config = dict(
    n_layer=10,
    bias='none',
    init_std_down=0.0114,
    seq_len=512,
)
Each number is 500 + 50 x the weight over its row's rms, rounded and kept within 0 to 999. Layers, rows and columns count from 0. Numbers have three digits each. The size before them is the row's rms in percent of the matrix's.

# up: layer 2 MLP up, 256x96, rms 0.0825, rows 182-227, columns 0-95
# down: layer 2 MLP down (transposed), 256x96, rms 0.0765, rows 182-227, columns 0-95
# gate: layer 2 MLP gate, 256x96, rms 0.0836, rows 183-228, columns 0-95
up182 102:520567482550471574521511537480475538469512554464515498543486585546520550573596501511568459557501557524540507488483455486524569511636549562469494501482499463643417456463489552530530501416497564479412534582433513456454575489613542574590499458454449488480433489478580537515558532549494442473
down182 098:527545445447472448570419565550526514529460519505551386570441414564515511471590574532543479490527488434486484507538447561559496486537453493540436482574473525524545456497492440413415507563371511528506458528555549530462493505509507460371456479410458518499477552553411540513520391461536538509
gate183 094:509504536460471533506521476505633555592621453569431410511451609461493485437527506440419508503523409406550502518531472481520514475437500439516512453544511537449494501484456508468608531501498433536465496520511566479497523519477419616483516507497469560560455465485409573477433504538573582429
up183 090:516442508521491526504530641438444538476471408560501536586529528508481577444509428486541513531545504514390474489510483404470500556401522539516411478584497525476560490573518555566549471514532454533460485551534544466470443535494427488533541559495536624553426582449508548448570431545509496425
down183 100:496472542546535497506514517578495560460327534388453494570585470512486445503447491439558538597520520601555465473514419541489462419517522520464627588452501486489454474492479421452509537559542476539522484475543424472529518485513592557567552483470580505525476545494491472471481512474445424560
gate184 102:492603536554507425488486448575491414585520454468434478552476452448525490512555475574540580414515460507487543519476538506469502518539545495663493436515459469487406451472553531470464569462527434429511484545475522580566443516532446484603411456464569468432433468473504570483466577499493546495
up184 092:528491439502461516495432491512365449477569491487436463564494550418514432429563502571595434552449432475512430458486526498524458504508463627542571468501563479557480515559530483423521537537483581487540420484474503508501565496533524495465497533476460556465572370529447569389492531483501536586
down184 094:493489514517456494484506450501490510571513493531493530470515519527549475507512533504521544455438521541443481573440557605492469518480549402455432533557413484401541454574483624560503481458477537537417570459464502527517519455534409536530551434523424613596483410466528528554451423578500541390
gate185 107:479579555502521547552444453581538490410573511491462460505425481493487468504448446474492457459485527414525543507422475547494536375507526559439516559498532547539497446424504512486460535465470515511411522543556531617553553484432501429424447522534518539539501533555493511534591523617601415587
up185 102:496491489473518570500431572528583453493499450516419490513444508461449512462549546522536420447531529486464457456471490503494513537570469607527517556504461549624409522546455553483340568606558484462469425552519545587557527489503520518427532602503477574529475533448512482499562542500566559535
down185 104:492579543490553407521520509565558460579480566435481429448552509480533522536605509507554538536560456456432400566482555462549365512414546469549551444528551505501556528523504516544490466592546481569535583513471556436488512486466618530442512512509498457378519507534501448486473540512469431513
gate186 100:482501461543598527529541491616489445434530514498570515491457478570467524489558499530536515385529441431573452473480426568566532458485466488556450551500593446526494476487529553442606482568489489563518582601445455510489470507548563471495462544449449549503516361500501577546508526470529567419
up186 101:480493548503435597472502514510523584514478404524495519492466528445562472468451421521468477576442493465464489560487604534491403540555530490487507481458510480459507459449457472527564558541476516478475535517546666477494552396486509556483498564565628439587487551592607497491526489525433488559
down186 097:513462448558560452550454552527487417445559499510477485441497537669417554430546531486432484504503484513480509496581461494583565475487496596572443521503506500543497437541552485442564428492452455537613538584543387541489470499565485522512488455522440592517498480492534530603473565464515512536
gate187 104:506493586458475498545496401522522434471505456456508450483524530513504442508536561449457437494523436581567528528543501578454508569459534536461575628481545519520524445448473496548549520485496485398461525468478478545466563543469534527459452394450541385526464408571471630435549578546466526543
up187 114:490549566443438448625455423426463443489527484430487515467529526494531519517584524434508415430533438534422535473531532508484606550438560473459561506530519487426526459554480521580619476519579497602538567542501538520534517484535444515527430447540451469468440489495456489612420512495433517510
down187 110:461557476599565504527465477512482526450603535474514520466515455379559522516459547524508423453519478541373496450439523459551527487552507479476487477442552468471455573527489505440440486506502457505429527583430484452504431405636557563522474515419473554406474583521493418552451530530488534445
gate188 094:514536454465432485498512521448524425509507440473472322497481432475534512466524505418428518469515474616461498435575472561490507392586429497438528499499487488454480436524577472533430479565500514499474540436514470584568487479504452588548473444507475554463440399474560509492553392475490540454
up188 087:530431517495601430559523464506445534494504582437588456573509462478437417521527476413456503528485505537494506420508459526459609471547469583488554517613470553477585495471378450516408464535568509540526516523498545406515472404437557488509425532549502498501481530504469462511429431483540532565
down188 088:428504455534499592524404533492565532543551529511398557464490518527501510477489577522547547519510452474459440531579457379569470514337569427550488497492457455483417525509518464506523561483542446491491422511525435479500555528470483484482531490440632536477472535514536569547440595488476406497
gate189 107:482460453481422498427458494447452432482446547488528520551577512520492484464423487514516451505439602544520540484556417560600512555414435473518538499500606512443518459485567550397577498473419574514550531562473476507566469520458549523563457478556560511567562419577522585561504515479583484472
up189 117:534460505476508437598485461405536567615530591536516458521488491538519381494532513449582553476525446498602487474503532485459479438458535429489476547469416617575586440525404503462477446567458484523446465539594465476451435523509441557485488524524484493431513472462501552450512540596470509475
down189 112:531480586482471441508466547571552500524503559512514399477467409514494459475561513481531428485496543538532448507532537494507549454448454472468440607470531558523622500474529567428485454498472570483466369500494424520435489475497449540415513547483457463408389543538565532361526467510477517563
gate190 100:430547422493512449483473461527498432595522537533473505475439597489514535436464482448486505507410522541498506530632584535511528439531393459542508503592468501448560450569516537544573436481490466455510471552422474569497379516453384491425396531487488437538502539517548499487533555534499482444
up190 106:480456605432456495518521542520453537454572524461545505682436527516508443505588397503468452518469536558517503482541455526464552555446576540603453609508539533510502584454500498486559480552528424474502501434575429508533495530479578515515569508480462567549559504465539532478538443451575466520
down190 106:459489454509586483380510499525544437563542549470481430535408503522548448431512409457422456587465471520556523563592569444437546575523430468485489553513422597517560477497536492569538513562516469520457485493478475583525480505480520559464442529464440582452541561410505550451557464550493511425
gate191 094:495575426528494457492461574537457478489497465524457489505437605383493495552462424514493486513484518484528542496404513554574493490519554517550480474458466541533568448480576471496578566469515481554510507539566591609564422364510618384476551456552532474552519471482465502485510533483441576505
up191 099:511480477485457498548476484410516523500563525552451491462429505453510560405544457489442471605522484574455553567495480433594528586395443381456533527497496479453477489528471554499485444534535606505520575518567355504541580523540471498562510478524557464506465580504513514514422450490498400492
down191 099:472490443485512509392500493504431467484442457513496513485448607414454487557508422547464472374437496424451553494474497595464471424459488533579432474471437457470510516477533463514554513440526577565568542498528597604620588455482537457560516449521549518500513487478451508606534500494495504453
gate192 099:510557461549466512542502542511458466488446467534520448468499598579536451474446524467503464607502510416381538480496513518513478433587523485472502542553568476574510433501550571479513545637601474591391578510552558517503465446616396490524469516501523455492511473507494473466485555485505502590
up192 099:466527485574423447476616504475490478460551434545598519485555478416493436554520583539641504540540575456554423516441499480429551469411557588615489456514495500477452479528485534477551481537450594506494545523547509442482447628568462498486506505430438492480534502485506524465544450474512533504
down192 098:504533434512519436518406442467540533535554488411469489472471483491556491442533582479399393539431460476599454434443431455461434523467558551541569473461528540425440518461484380477497582479502525447501522541437496634477540557456572566568473529495545560513535533433524476455500465460515502504
gate193 095:465476544416474478457341444509525490468532584443471520510500548519445603468524534559551478561478485527579511517465499502550445494548463546483580517546542469525453486558426547523526509521583559609527570554494511414506454470466543452419456521501457511565633525464441445529559551522562500420
up193 086:545449506537507548478537505492473495502448498613570507459469543588514548594505608421491444441509495416555523558484416608547504399537415514393422490532459446495543474437546486439455537570487461521547513521490552623520542423544532505516534537529537505495500492491533610498454476474490424523
down193 087:503535544502461474519416441560566452552466631477456511656508538538470582455553495498528476548456366528527492605447414547563460510510435524515438463540435523551473467517456508594487500502558462472498504518568451447428441461419466490491599541471512496520552530517525471472527535474489531581
gate194 102:439459448429501540494456424537476448548444464468480475456576536521547456546394550500450500610474393380506547493512567468506551439556552524455573572423484468460526545444528483482462533604633421448511489434514488502553522474481463571541448465572586522521487497462505464472502543524555485493
up194 109:518477548412497593563585480536429467473533435446615550450528458536549544407502465507544464461538420460558460531440547494439441433546502576516418537505503521516455520452469564527499474580537473425464564524506489619503477441585421517419473475544599571469489509459487523432492455529497551499
down194 109:484487508490495471506511509437398394544464494430502545515454608503544583508513542575566507466415499548482583457514455464487497497540442468497450541502571539537502423566438494550466427423427532448555454466505544420519448473595466462398547432529563454439508564547468464469484531495507537634
gate195 098:482573500497458539475506545472528470440523428511500495446490488593486498631493490460504608459512555461663494542527484503522584505510454522485486539524511584589446446483546477461465547484432626456467422438487464572530448554399500498462417588507516550453517487460543528498507513533607504528
up195 091:421485482473492529508490541484394501545369504598585462520452440489507506470513530453406514518434582423444472514530464501538524454434508479452388505410385462571545499561480514510533423531521531423432516529506503512517510475487527542411504495464592589458446507531515430471505597522450435524
down195 090:527423519565567568528527463451547479535484485451407469457534646551445560530526451561444503543439564510598456489549518438478402502511497506490494528536529571490504514426523484563535487527443555476509578504463523547495539432459458430568449525514449474481492511493493493475505321542606493575
gate196 099:435526554531448490476414389534398500415502591492500502548542488412381462471495491497468530616500490504480456574499451567526531480533537474509572529576473499399507393470507513490426540551560519484480404477544460463473550542454508444467443497424447529489510553475543603453568532513543461475
up196 099:495459492538585477502488490475545560599570571518438459473530545495501471447556450533437539551548561454520462481494444433567525481441475519481538563424398538519461421530378480467470425527488621526527506523499609531460500465453532532454564512511432498472420549588593518400445486497547466515
down196 101:525521406464510507548486491548507530514441585542491515513508491550512517458572652460416577472443553510528458498497561600466421455500478508563645516493574505532514441512492477578436534438524570464520500544416588532556550493467491499514592526536467472619477481522514513522510473515425476595
gate197 096:470387537489560392534440502467551445616570456325542545498535513544427551459519492489465471472507509488449464516529461458429414414484448496573636472426556538484447454507485561501497479484512510585520511480486491484495550554534560515502451536436462567478532555498461565539551510538465519483
up197 089:567536484551551511530539466504508619521417474476546502479422519434434531588550532572501503552400481551619549555453446473469468505500451533507499465434536436492502488492503444466542518574495520472448490488398477521460448406437587565387519525524537464514543570517489516390491500419438574522
down197 091:447513479354448496445493532557534412603574583497453491553560444502581431545502525474461500429492515350458430561520468550582500460470509578515437480480546525488545520515502568544522486463463456436452508488526546504442485492603425515602482476492477509481401557514509468539529567503519540513
gate198 104:515544555559413586495459543522482530552536493460535498488508578528494415579461534519570497462518522481547472503498520606495503499489457425509500533383525517456491514552481434578491427387472619547517455577508480503522478542482532443442481385508522453522513569559577611402452557531451479448
up198 103:485532515536484496492486612521568446452407575565406478394525554584563459550481537542433482417495544494484445559543571506470501414521534540441493534473540503586511515381482519538471459573457523518521459555469537433466491463500592560601514505525461541522412459390458557514518511481546491463
down198 106:484428479514478447477599525426362546440501389571503555486493483532477436491505535467417488504477470481510554474629523470475488477579543493471549480448484493520516477545438352473516471515475546502587454448443497521540625475532547542549508465567456449516429550459555569468547478432484488556
gate199 092:472533560396507500589496512589539457477536550457593477508556476488425518561410446523426490493423559496506478541430497575517489545473469525519548472523557487532598575470479489492604569522472502477567543502583502414517422521499516420569540457531497505587376542542457544499466537567544578525
up199 100:576499526500434546545505514579489469492560466586509518549492499510516546567428541406407486485519493538454572548524472517479514537517501477564468484484542441513578578486501582520502408519455541459506548380561487591491581443437381507471477558498424537438420498548447454483529480578439518391
down199 101:491509474540475514446542555478535506399543550466464583488483374613474528480503492464495487465513390470473561364548444395480425479458503518515556502423523416568476523522472435582538529459526561577558522450487512492510559555480471546443518500425608445535528421529512541492564516471477495547
gate200 113:522489609496438521533483484557467507568478505433466476474498444491487552452435498432471504507450523541513501519512550553563491423529517559548538599411516510396545494575574504475475555597548516580472452439514460496457488469458471445641512468596519499535488568450464523431553371487525448586
up200 108:512504482482497471471595494557447465527454576456550573486449415498432515479533480567428545376509557476544452416411440410434492537506597529392445492432463434576519551493531487457550546548489448467395519452474455552446454422502485536464483468529457502478434538533516509467451527429474536566
down200 109:567586493494457445472524523493516497540474444483504487468530515520493476495551578553493557450476480488501472497560390364551511553459537538481479509420588537504436595500494457550581504535475436557531543585519516492547464499377630483422415521531461483451522462511506506587505552413417482582
gate201 105:470535544528458512498454426451494456469418496507426534471547476472521504455485488450533405612460533490480456421597480504561531592495501508490433501446477428475545579573580567345453405490466509511478483616489380469543572523516445466528505549543574492515478530498450493530470482442470527537
up201 098:475598473624550547573550476441505518534484463483405611483566485513563446532481452509449536444535488407470482442549572433499504420504624451486458483527555468492574514532530481508461410505552521493495453389487474471534531583499455496595497490504474531451452544497421542583451536471455558539
down201 106:460451467444465424452477503611590451461594489489406419473445475596458509508542427524551499426592426516491515544436470533486538449492511526498600406534539508493389512410496508624573546483453484447467484491537587490409479500470492558502542521510485546458459530477555473479557451475507490488
gate202 099:555527539590459512482402485473406437453474494378476505456460500575502545505431546482555539447543495402583439459500500447534533488548605464393606476562535477474501465450484610506521583425534558512539560505482500521589524537503478435541489497519483496543507511505476587580539544475432463475
up202 093:412558592571521422410499509489509559528491549453510524496481567438538529593510527585508451453495491542452517520444509521469488422530392563597491473511409514581543552504502451523503464556497463536409546612467539464452450434482552489475492444559538450504453581567397583504518506565504489512
down202 096:543597520530568631509532476485545506487489555453420563444560530453519584492536500535576475517606442477569452518522503408468602489501542557413590541483512510499533507525599481425509566464476588488588445494440508451626487475487471563566505468466499496517491496501451516496562576480465462514
gate203 116:549560517489552502513525504452501519545497444407445466539571375546587447459417448475514429520509497426605527483423467581430571420493489575508503545527428557475537443500483498453531499486506434541430554523545428567542520481540484502539479494576596455511513415552475544430427441562528448515
up203 107:490458583620429579528439608544577470521454538532580473486495555442468556460478481462437541566463518472492507478541503481462415601504492534537471523594530544507507529549540525549419530510563496444421511565447534531509547487537588540367514476442491481535586514459477457486470503436447568574
down203 106:502498517426560475468480464482448514511478445516480531406513429615520511483587568453451421531467465545537469498522473497523554448515441559482486544528459506474553472628495425528545465551527483426438513445543434609512518477486541537525540548527398429657499518474450449554583457420535482477
gate204 097:521571573564550571527522587525452512512482483487486501488501583552585492441535493484570437478556503572509543524464377498430504551492511569470514526417583542434573540484518476467571553530611519543523457474494566541524571394447509483472421479515504422524420427508523574519404549442539534494
up204 090:499498470482440489424521484439473486502532483432433592495535471532530504518478538486546500550516453482509584489520505498477438556524572490547499468543422556538369508461604512525482559597566456484530595503607477538495382459488502491558643405549515530546552409501512428457567543487538511509
down204 093:498558587496551539516552565545379544418451453511454539511504585466577586509535499448434449487455528517502449534547499557443556484433419565571460511486505448453534483471510552511548463473497580551586457506518560557416532489422561406505417457544467456518435466560445585516527482509586461509
gate205 097:411570557471502521446429555559430511415492444551459428512548493518474522530545525516439589553424479527534453517556482503517526516466486489427513509455541508533511443536506559459450395577511472607501486539504425431467482402443435506486526454454511555579549487393460418523495558596576476570
up205 091:507543541482508553479445523481450490515448441463533380377574378474505454641540530479560539486505522573507499432572494453450534540432526523399450485468338529456458520463480482544514443483404551502479399495435529531490522516474489490528590475483477535476519499446538556498494505442479491527
down205 090:461436490656478505500484511381470410563413494468491491568470504532535454446479523492471432515480601482526536490504433414466485449542428481583622457533520462589461456532535454547499551569489563554521528505449441534482506520519482451419532527558491466403500536532509495476569485530400540442
gate206 100:503548488479569536504512446529432500546521529470554520448460567547404556561497511470575479526502464499429479481519462435454520501501483539562519465551436490551552481460503543463378586563441473499474436651394479608522563454509519501393601455545546489499609473457490554444490496479457525509
up206 093:565492499580474481472499494541507540576581560513626484547507521425546478607467459479474592554457534528480504603516406501437400526519442467537465499591478565527493474554490549546435512513481620384469577539569548511543501514545495436476446482523462485553570518439511474488479544514445566465
down206 094:544465435450525531512589545558570509414468543569446455475497384600409494434447555525521461479577506472466534482489564580589547470494506547461530489422459383502538523474496484545530455518568417541526438538403505484493505480523421490541555467436562490545580497515571567506475497491467406512
gate207 097:520436418450554430511511489486485536550502499499495484525484526474455534603579577505486495547460489550512483553488451590533522456602533516510508544593449486546457365482604523458489507591477574456397513515559535512456495497519573613513421486573430496525572413509456499418492485575536461495
up207 106:486444513435468523468550481524542562528489510514424399570462535504468551521455523487589510482527603510535504462510556459501398458398472526489510506465574560618499523398436474544499549602562488640486543480487540347494584515464479467479540451498502513494518485460507470504494465484443419547
down207 108:459519577421402509457455558584540509499518582459579406458506447513548438456526465518527486539546488480582573523444511479437521486453538556486443414472509553443485475548483454586486610522558529512418499583480445411552432522385501501468485522447510438488454473476552497541516497449491530620
gate208 103:530484454568592479563468451511567450479474567459545524525513543455506517484422539390579486470546454537417506412506463552544492468512505416643500451479594463548547455430482466433495472496425550560463487516453470458471532609467446440576494521547533526479499574514536592508551513530567438452
up208 101:486466585461450492515565536509491474422494432567568577547396478557447448578547470557483439479606509491510551462532502600533543534538494424495533519590529575476497470467505404484602529510437521466499572450507523442452474498415488422489556512501422556526512487497505507608492392500548532435
down208 099:569566494435479581493455498473450460523490524523421472483501503510570489460437527491443610536460538507519532457488511435406440450489520475562514536362514488388498498513463542565441482553554558570550443451441480510601575500553437507446517546534561395475545494527529551467492578429585472555
gate209 101:491538449455550447485463438462512442497473515496559508554483524523416450517460581506435626552463435524459480522506537459473433540475567454476585567459569503532445476461578500457413373447579603474478426551528503497535461492542512545420440476513493406530545471527573576553554519502530583470
up209 101:548490459456474561420416450504522478408466504543543476449419500580495455495482421515476480468500508464495549528451523583480458492569441453470515509549481512485507511576435536486548456567437611538535616542546560532541581388557470464419499545502594547436548560398561501466477456426486508480
down209 101:537535466474458550465562542426452468442458562646459537568487514557469513562483496551590492580509451531498605430487506496488480443480405468427454446454525503513494385467564553544494479444449536491497417395487527444532467497503447532536456508516488502445394571557451576487585483489488551469
gate210 092:434474455512505507498457441507485516491527546511479554531497468487566392578324504435445545534496470470472484531528388587500430540528492484473554459508666507490484549516503526461536553551447548516464518510512548480504509510567543544548415540350571472531521464546461498468505533553575540465
up210 103:562443471552431523488493495489465470459546397466473493520552482560516549487427449531532469492511456544620520503451496518456578525469533624427598555401463561497562487503561444497375464476483543480429514536524521527428497561486513547445421380555493529525518435486503580469517518455470448581
down210 100:355410456509517515490503412463479517465487469451454494526495484485464470607460506466445479532455552390491484605554494599555447542364449561468455460549626577426478514458529415473493510516448489465475509490483498473439470485534544551495468587459508493550494501493423433431530515553532521489
gate211 103:518544570418502415495460472503462404554586498437467467460532503609493522493483533475516491483469443514477569463492574567530558542417440453507496612480527462455558404398476545499553480525484528587498460509440348477514481495480409532587454499483531418534558511480478491423534540544518489556
up211 109:417555460488345499420523500536395528495455594579510435500553468584470547516535489500526468519516480566498452524547503495547481484500475544548509476436489442542450510605520448465382540487490369490455507548540470531482531486554543485542480413531442502536504489538546578503472565423496456383
down211 115:503593535460478374453460525572474421534498576488496508533602476605494530530477572437577512563503508607495495480533497570496487442503374465538444536452511403458523532440553483489475495559465483526485465489534460508500596497463475484591558463427505444529555500460516487410582525505565414525
gate212 101:431507417424463588531518497547532465437465581453487561464488498464544492518374553551540492464465464518489485515448525561454532475575481613566534497500499468511479354422488577479555530598499540508463465474494571535469462476525579559421467510484526480551529497624534480430511471494597516563
up212 106:517516462438396453460436517515442603545518466611525508512452478541480463545465493447491513415449504523464395544496484530516456531498550430571481531412479547499526422536518431508513501508551383549465539408570485480576524408418553441474403446553436487523434516530489484535509563487456472414
down212 109:521529464520415572424553518539544435435580490497479486545478440434526535509501518504582542473482455539454557519503513537500566548591479582524461527473489335449472468374512524560508541565498498521563412516479516462501447534454501578404498488504516435586541503641493495478573517438481489505
gate213 095:577523418535545439499513464553413518541493547527521573432492519636562402501437510572441509492530501530506529488495451482337525536532539441463439544547531472576445515575449482471517572485482523493569489563507458581575479520456561448498544495585494419457495450541538525537527463547503478403
up213 088:633476563501494599549475453475531497582452487532543532544480513465458556430437516500451507512540500474364416473494555386563474481540582503585531560460584472438547505521505460483546551549493446510474486493556476474518552479577412519496465502488568517468376465423525570505565519441485561507
down213 092:476448498411475482435456476524534514564558498571491410409480497564551461430581501500447602492507511530516511545531499576468572445475548504418445521510443500550535421486465463548450516575556534592566528445498573555532479530517602477485541447531388458552646515559487476465458496503545470508
gate214 098:470418513572515557464492512483507464419522539461553493543595560516482396507439474482546492497547501495442637515496580604519496509489506509516441541567537560477493464431586557507517487574587475553496577508462525449502636461518551459481449422438473536582435502494499453517429490477607473462
up214 091:485451447434458563493448548483529564481516470419453487486532430529558535437399482562473605460477526483568471449550580432517484429526546396499465527490501431413602511508473416453455471479609516511570452526527412478480486500536527584567531557502584523473533547416488506522495437432543451512
down214 096:463524472594548555530567392503438549524509550432483489494495475607430471580520445434525415520402519505513523538559436547413502520450485537490431451480471532566432483552453493481503528517464443565423471486497542491492447528385459549385551568520469541566490565459502477524536407519526500413
gate215 100:456523559475396524636489519569453453446622474461436497442604395486486465517423542452540535467508424473534499496434562547457479469505498531555546459447530495522471390430506430498481559553387475467444571505497437475509492473554491499543498453486436567552450564538441508522541479555481526531
up215 095:461547517527607498565471501434509533494514480531503532505579428581357563444509510482520591529492428465495529431578522457495505456566601445533473445567554504495485490556476537480578417565387522465512534490489439603537465506528464454536548517484444492432513518531560416495436487520536602461
down215 101:495436475485504485456526577459543517519477526598484574565514511434518530410570542447532417521505492560441487461509395501498442510588432493522569509544483492456560457477576538526452507553525503616477473505469581482490504430462475462480543423536601422484496583583528481407502585407544430529
gate216 099:496488469567430621436560457521538546522513453574491513509561520584498452465511626546536450555501593516469477531504531513442500419474505553446515569558411470468496501418578530439492442438475598511411558558454458506475471502461488568465504530452577520521517453519621511496504580436565498534
up216 097:595498591482518481469579546507536536568536456515542441476561638473503534456522547485436541511518568579519505575573554475512425477467439399536485559498454535498455570445482495535477385492397575559537501452564521514537406522489409526512466532422584506483456481493512491531528555517416468482
down216 098:467549527514446595507468491514543481484533516557421480442531456510505387563569410473541533471443394541480568527544461476486534489520579524491481561545513460456519464449441574424568597440506478562527389539454513508396533466538462568460486471531545574525405432563499554455500415475534496462
gate217 110:532463561415534459483531446547440499565499496458478563560545530490509527524459528547501471525459503486507552565511577432514571510485506506533486558457508381498469425515456653414497510477531543503446483621547502459473438532454461576481448450561552526459500426468618436458529549576531470390
up217 107:489529562441500517523542535419472479476464528432553412602605563517463512557522585558550555595514498443502572430459489483584580525444577444554493564552516440488421504557493549484483443523613521522491499512491491493481503593484472517475542548515520489459513480489597462360542562508478453443
down217 105:527454423473518487575497510504418424582493578585478423517502469449496492429528515404473551419469457483417452459472519581519452440514532509519537512532535513543500538453539456473570513513460464516537552496575556570571511438505532501588604528503475550578594507615463509597472442514404537522
gate218 103:486547470492499347497540525618573495478476554417538500545480417534512459519585513472487440467486485517480390482498547574426554431584479523445583537467573485518569390484514465494507450583544491531494522464575528522459463440504571520458390496488464506534558432560513549502521544496482497588
up218 111:565530529479483461557474553546497453540485537438496481529437382474530467487530556533473492471582556517489530487412464506562564513545435618495603515440572526559504523402454530546512531472522437471558467417551570460448459453586621442454499445492503575490573420482478586518523532441481518475
down218 103:460463431575547534597416391421502444523512547457460517501554460440452537531465509549510555505493502519491500481545399396552478555448485501453402424542523492515443556468458554533465584472509496454510413538465416543452576481490519512467570509426559601449463486523466495446502491553551427409
gate219 106:497493482480442471557470499545521521551586432427514578528442555491533528560425547547569515566448463504523558508502454455450452566465546557479572584517502615569538423488487519390513444450491501445545505555551444395489482498449412563459454470525538467532528390505507531429430534487527399491
up219 111:592576508483525493549527511507507481446447489430380487435499489386430478446433611523425534608503505564485577540475539464553487546491458483507509382463566458533503452533436476499510545467405440475527410497491440467515480449447470402604516400542496426505487513467519487490513474532471483466
down219 100:521623518513498481408443428531468518548541414488434475488493534522507494501405507546511540500495487515496487516575586517521533466512644545528550514547441490522449508456469532468567498444452393451520548525503517460562571565474523574443484508431523533432533610521506450576443440373561563496
gate220 099:500554527502429462397506464518515463544529568587425520479503463455464543513462492545554481614448489416413414487523595503595517557435431423471477527427510465537482497483548438379515414387516511563538520543488416495493481556563545500464539493526532524570480485450598550510451516497536494498
up220 095:462460352505478545512554472397488500493450500538586527493531564421490543513534471532487521442499412543465446475575528503522503585446462506526494532517481472535538525482499498534580430427527556475483438399517527428540515590522476493579548537485388439495459616474562423540564512556507501603
down220 096:445504476528565565586491509528578476589478462485536541599500553567520465587509492528548528434613499578536526503489446445451467451499510593408481515440603512456499417442434515500466578514516490480429488466486488453430528437474510492604499530517473526497449524529451382463501595544415501539
gate221 100:464474530362436489372473509538548457418512527484546487543389567558454490547542545503487399551495523494512505493534453544571415465492522524440559516469461508441463510463425432475553502535485493613541512522534461438574568518371474522506544490578452517542528496554601548444486501551494476494
up221 102:490516471455578554532467502496418465593547522445506507448497491538618496525552439408573560453483420505497502542442482465466483553434385412552524471502531459546564539481505516426496542501553510353487574575524469448414511481424541544520469490541470435541453507515447453557549446416520456486
down221 097:525554568509519491470452537543454458437570542505400427549498522536580456511644533466521511539464482512493486595482450501502517563433397539468478514515477467431548512415519527519522389533587518556448426508440494466449537470465470503520467453496534390506586557557566490397466441470581475495
gate222 103:492517459451489538429506493509509470465489535483554522461593497494564515515503565458486553450522380533500483522493467636419420434583486590549594505438500484535526475456488409423528611512535630494522545487584459523522446485508590536502510457575549467567542449531536559433477553496531493468
up222 105:540456412562400500489635582498475470477486528560461533469527587642503543383517577518413550492482555527422488587539579574487469597500479446490449518434478449503514539526545501468458483497536578457485427498554516474541494506559438462505439508501488458492470489481533379546492507530473492489
down222 096:457440504474472583484534509429481461499428517497530577459604514518532528449375507510468592541537485530483506428547697571449532540567538491473487459492559478597470532480542551464525554491480561516548573454502558501575524495596495449484496483570524563508492461409491461562551491493545548513
gate223 110:497495494562543487570424361547589406473507498428485488481616496464463484514516477492536480593495476475467566586544523460463467483464526515454544499477454479464552453445552515480541533536537378519469565431542503495494529450556522484392511450476536572582492560498598569517451626525504447494
up223 105:416492599504517448594481503503541468534495489471416421448435548526611381447482574435531473454429461476596432420553440509457430477486537506592484471433507570530481538489470502519517521519455479522505553576467458508424470474467495442504532562431558400516532456572429544505518495548490535435
down223 098:565480528508502575461547475540502540481519542541502585509380500534526449582389526564567440486541585483520493460482417488637473453507427519446535542460445488430510531467486554521515541406444524505551456583568406481497450503456515511442589482515496412581495454491470566486555465550459449452
gate224 097:508550587403412415454530418549567460442505613443514510576459382499568545567516491515474490496423614452536474457541474505561536523527488382464490488478544447474523411495494532436535548547556456560542548478491481546452509419492448492467429466511505452503458441547549509587490452474515526485
up224 095:442538558487528547529532571418467553381471513565575539524491455519572457455600563477602554538517516489451535505570579517573504515609487586561485582491549632501536446509523466637551453512463522543445530434484485449467504531535498524502483476513397439514458488490457482456532518507485492516
down224 098:431554399491508471504433439467515432548505565530484566563530526483539529511554511510456447534548470454507540488477464484477521479488500492388583404449605432504436589442503463558575505520537484501550413484569505480477440540512552627509425486518580483491514548477359418470557541527465534485
gate225 088:562490483553524547523491452453546489465450442552458413438494564487586444507578431545529563502579473452540414478507533500498533383455474542511428478574506513462500428464508496540579515525504508500508566473442506459380565458527488493487585524375581590497445582450502447563497459491518406498
up225 087:529524402452510520516514436499494473463530472550491407453549497549585506478574468404460553423468567546530520480415425474414605487528505476515524452539437524619548420500546563528526515465563478456515464447440402534559517420453473537580529466575492533446484428508447484484426448470545527441
down225 089:429412615513494448481517516491521511545511531467447482538429474388401524515428466587579440583431442475481512494517543512539443576465487539495507543497550471444481619507456528494431499518458480550523521512607563469521401534558549490423464557474459436512570552488461557420568496543453504536
gate226 099:485483529478502571488466464431466459457621491476535535452520541617537485466488443592547431471423457457551410546535462553540500494506505594463493619450466550553492500481425515566475492489577551598503523490460524508494466533462511525557504495546546521512494469641659516474511502542556536542
up226 100:602514455496587485422511477499517476554431418479500452458508525507460572516596501626516391546461461431383526367443492488412551540486559539463448475533419522552514521483507484517606603497484555479516486490561525516517468549466448438589491505479491536552495529439536510457532493537503512442
down226 099:536455573533475508435519516532473520432427444489461453389476581554483504404454446554486520567553527575562517482525508441532516388517519505535548569570501456527539471550512431567431511511419469465405435534469497426526533461546449497477526428597526441546572543476573519545476570552421439501
gate227 095:478585431485511515452524518552476525516504480400485459518426533558561397589573476421441552543551461502483510473474368559518429503499507574437571521457498462556540575481482480502503557539545503574551532442581546514425531376517497524523553487493562555506526461474432447532547454460610522464
up227 096:438502475502548524513535521454514479497560453476525545508431549497432532464521415375509559414556461469457384533615522520535537475479508555530437506546499485513626545563416499612477495526465440499441461452464490534451487515527501515480412549543517585474528485545442437546471479538545574374
down227 090:542482492522539579457485503485514502603394488502485523443519507454495510432407481603555532495554520573480639493500529508483523451597439442483548441459529549491485482503541514448516466491421569468452442539502526435505475546582403533460566474489555480519555553504604620443471554552436472557
gate228 103:544511514533542440479405564515623473500454428477535532468455517484529491545481491516493576480443448539478502520522411518536493493527482518525550541438521531453447462452538465444444432493529578526503449532627485550486491536590491484492524537615515485575507383485578502346483484426554552593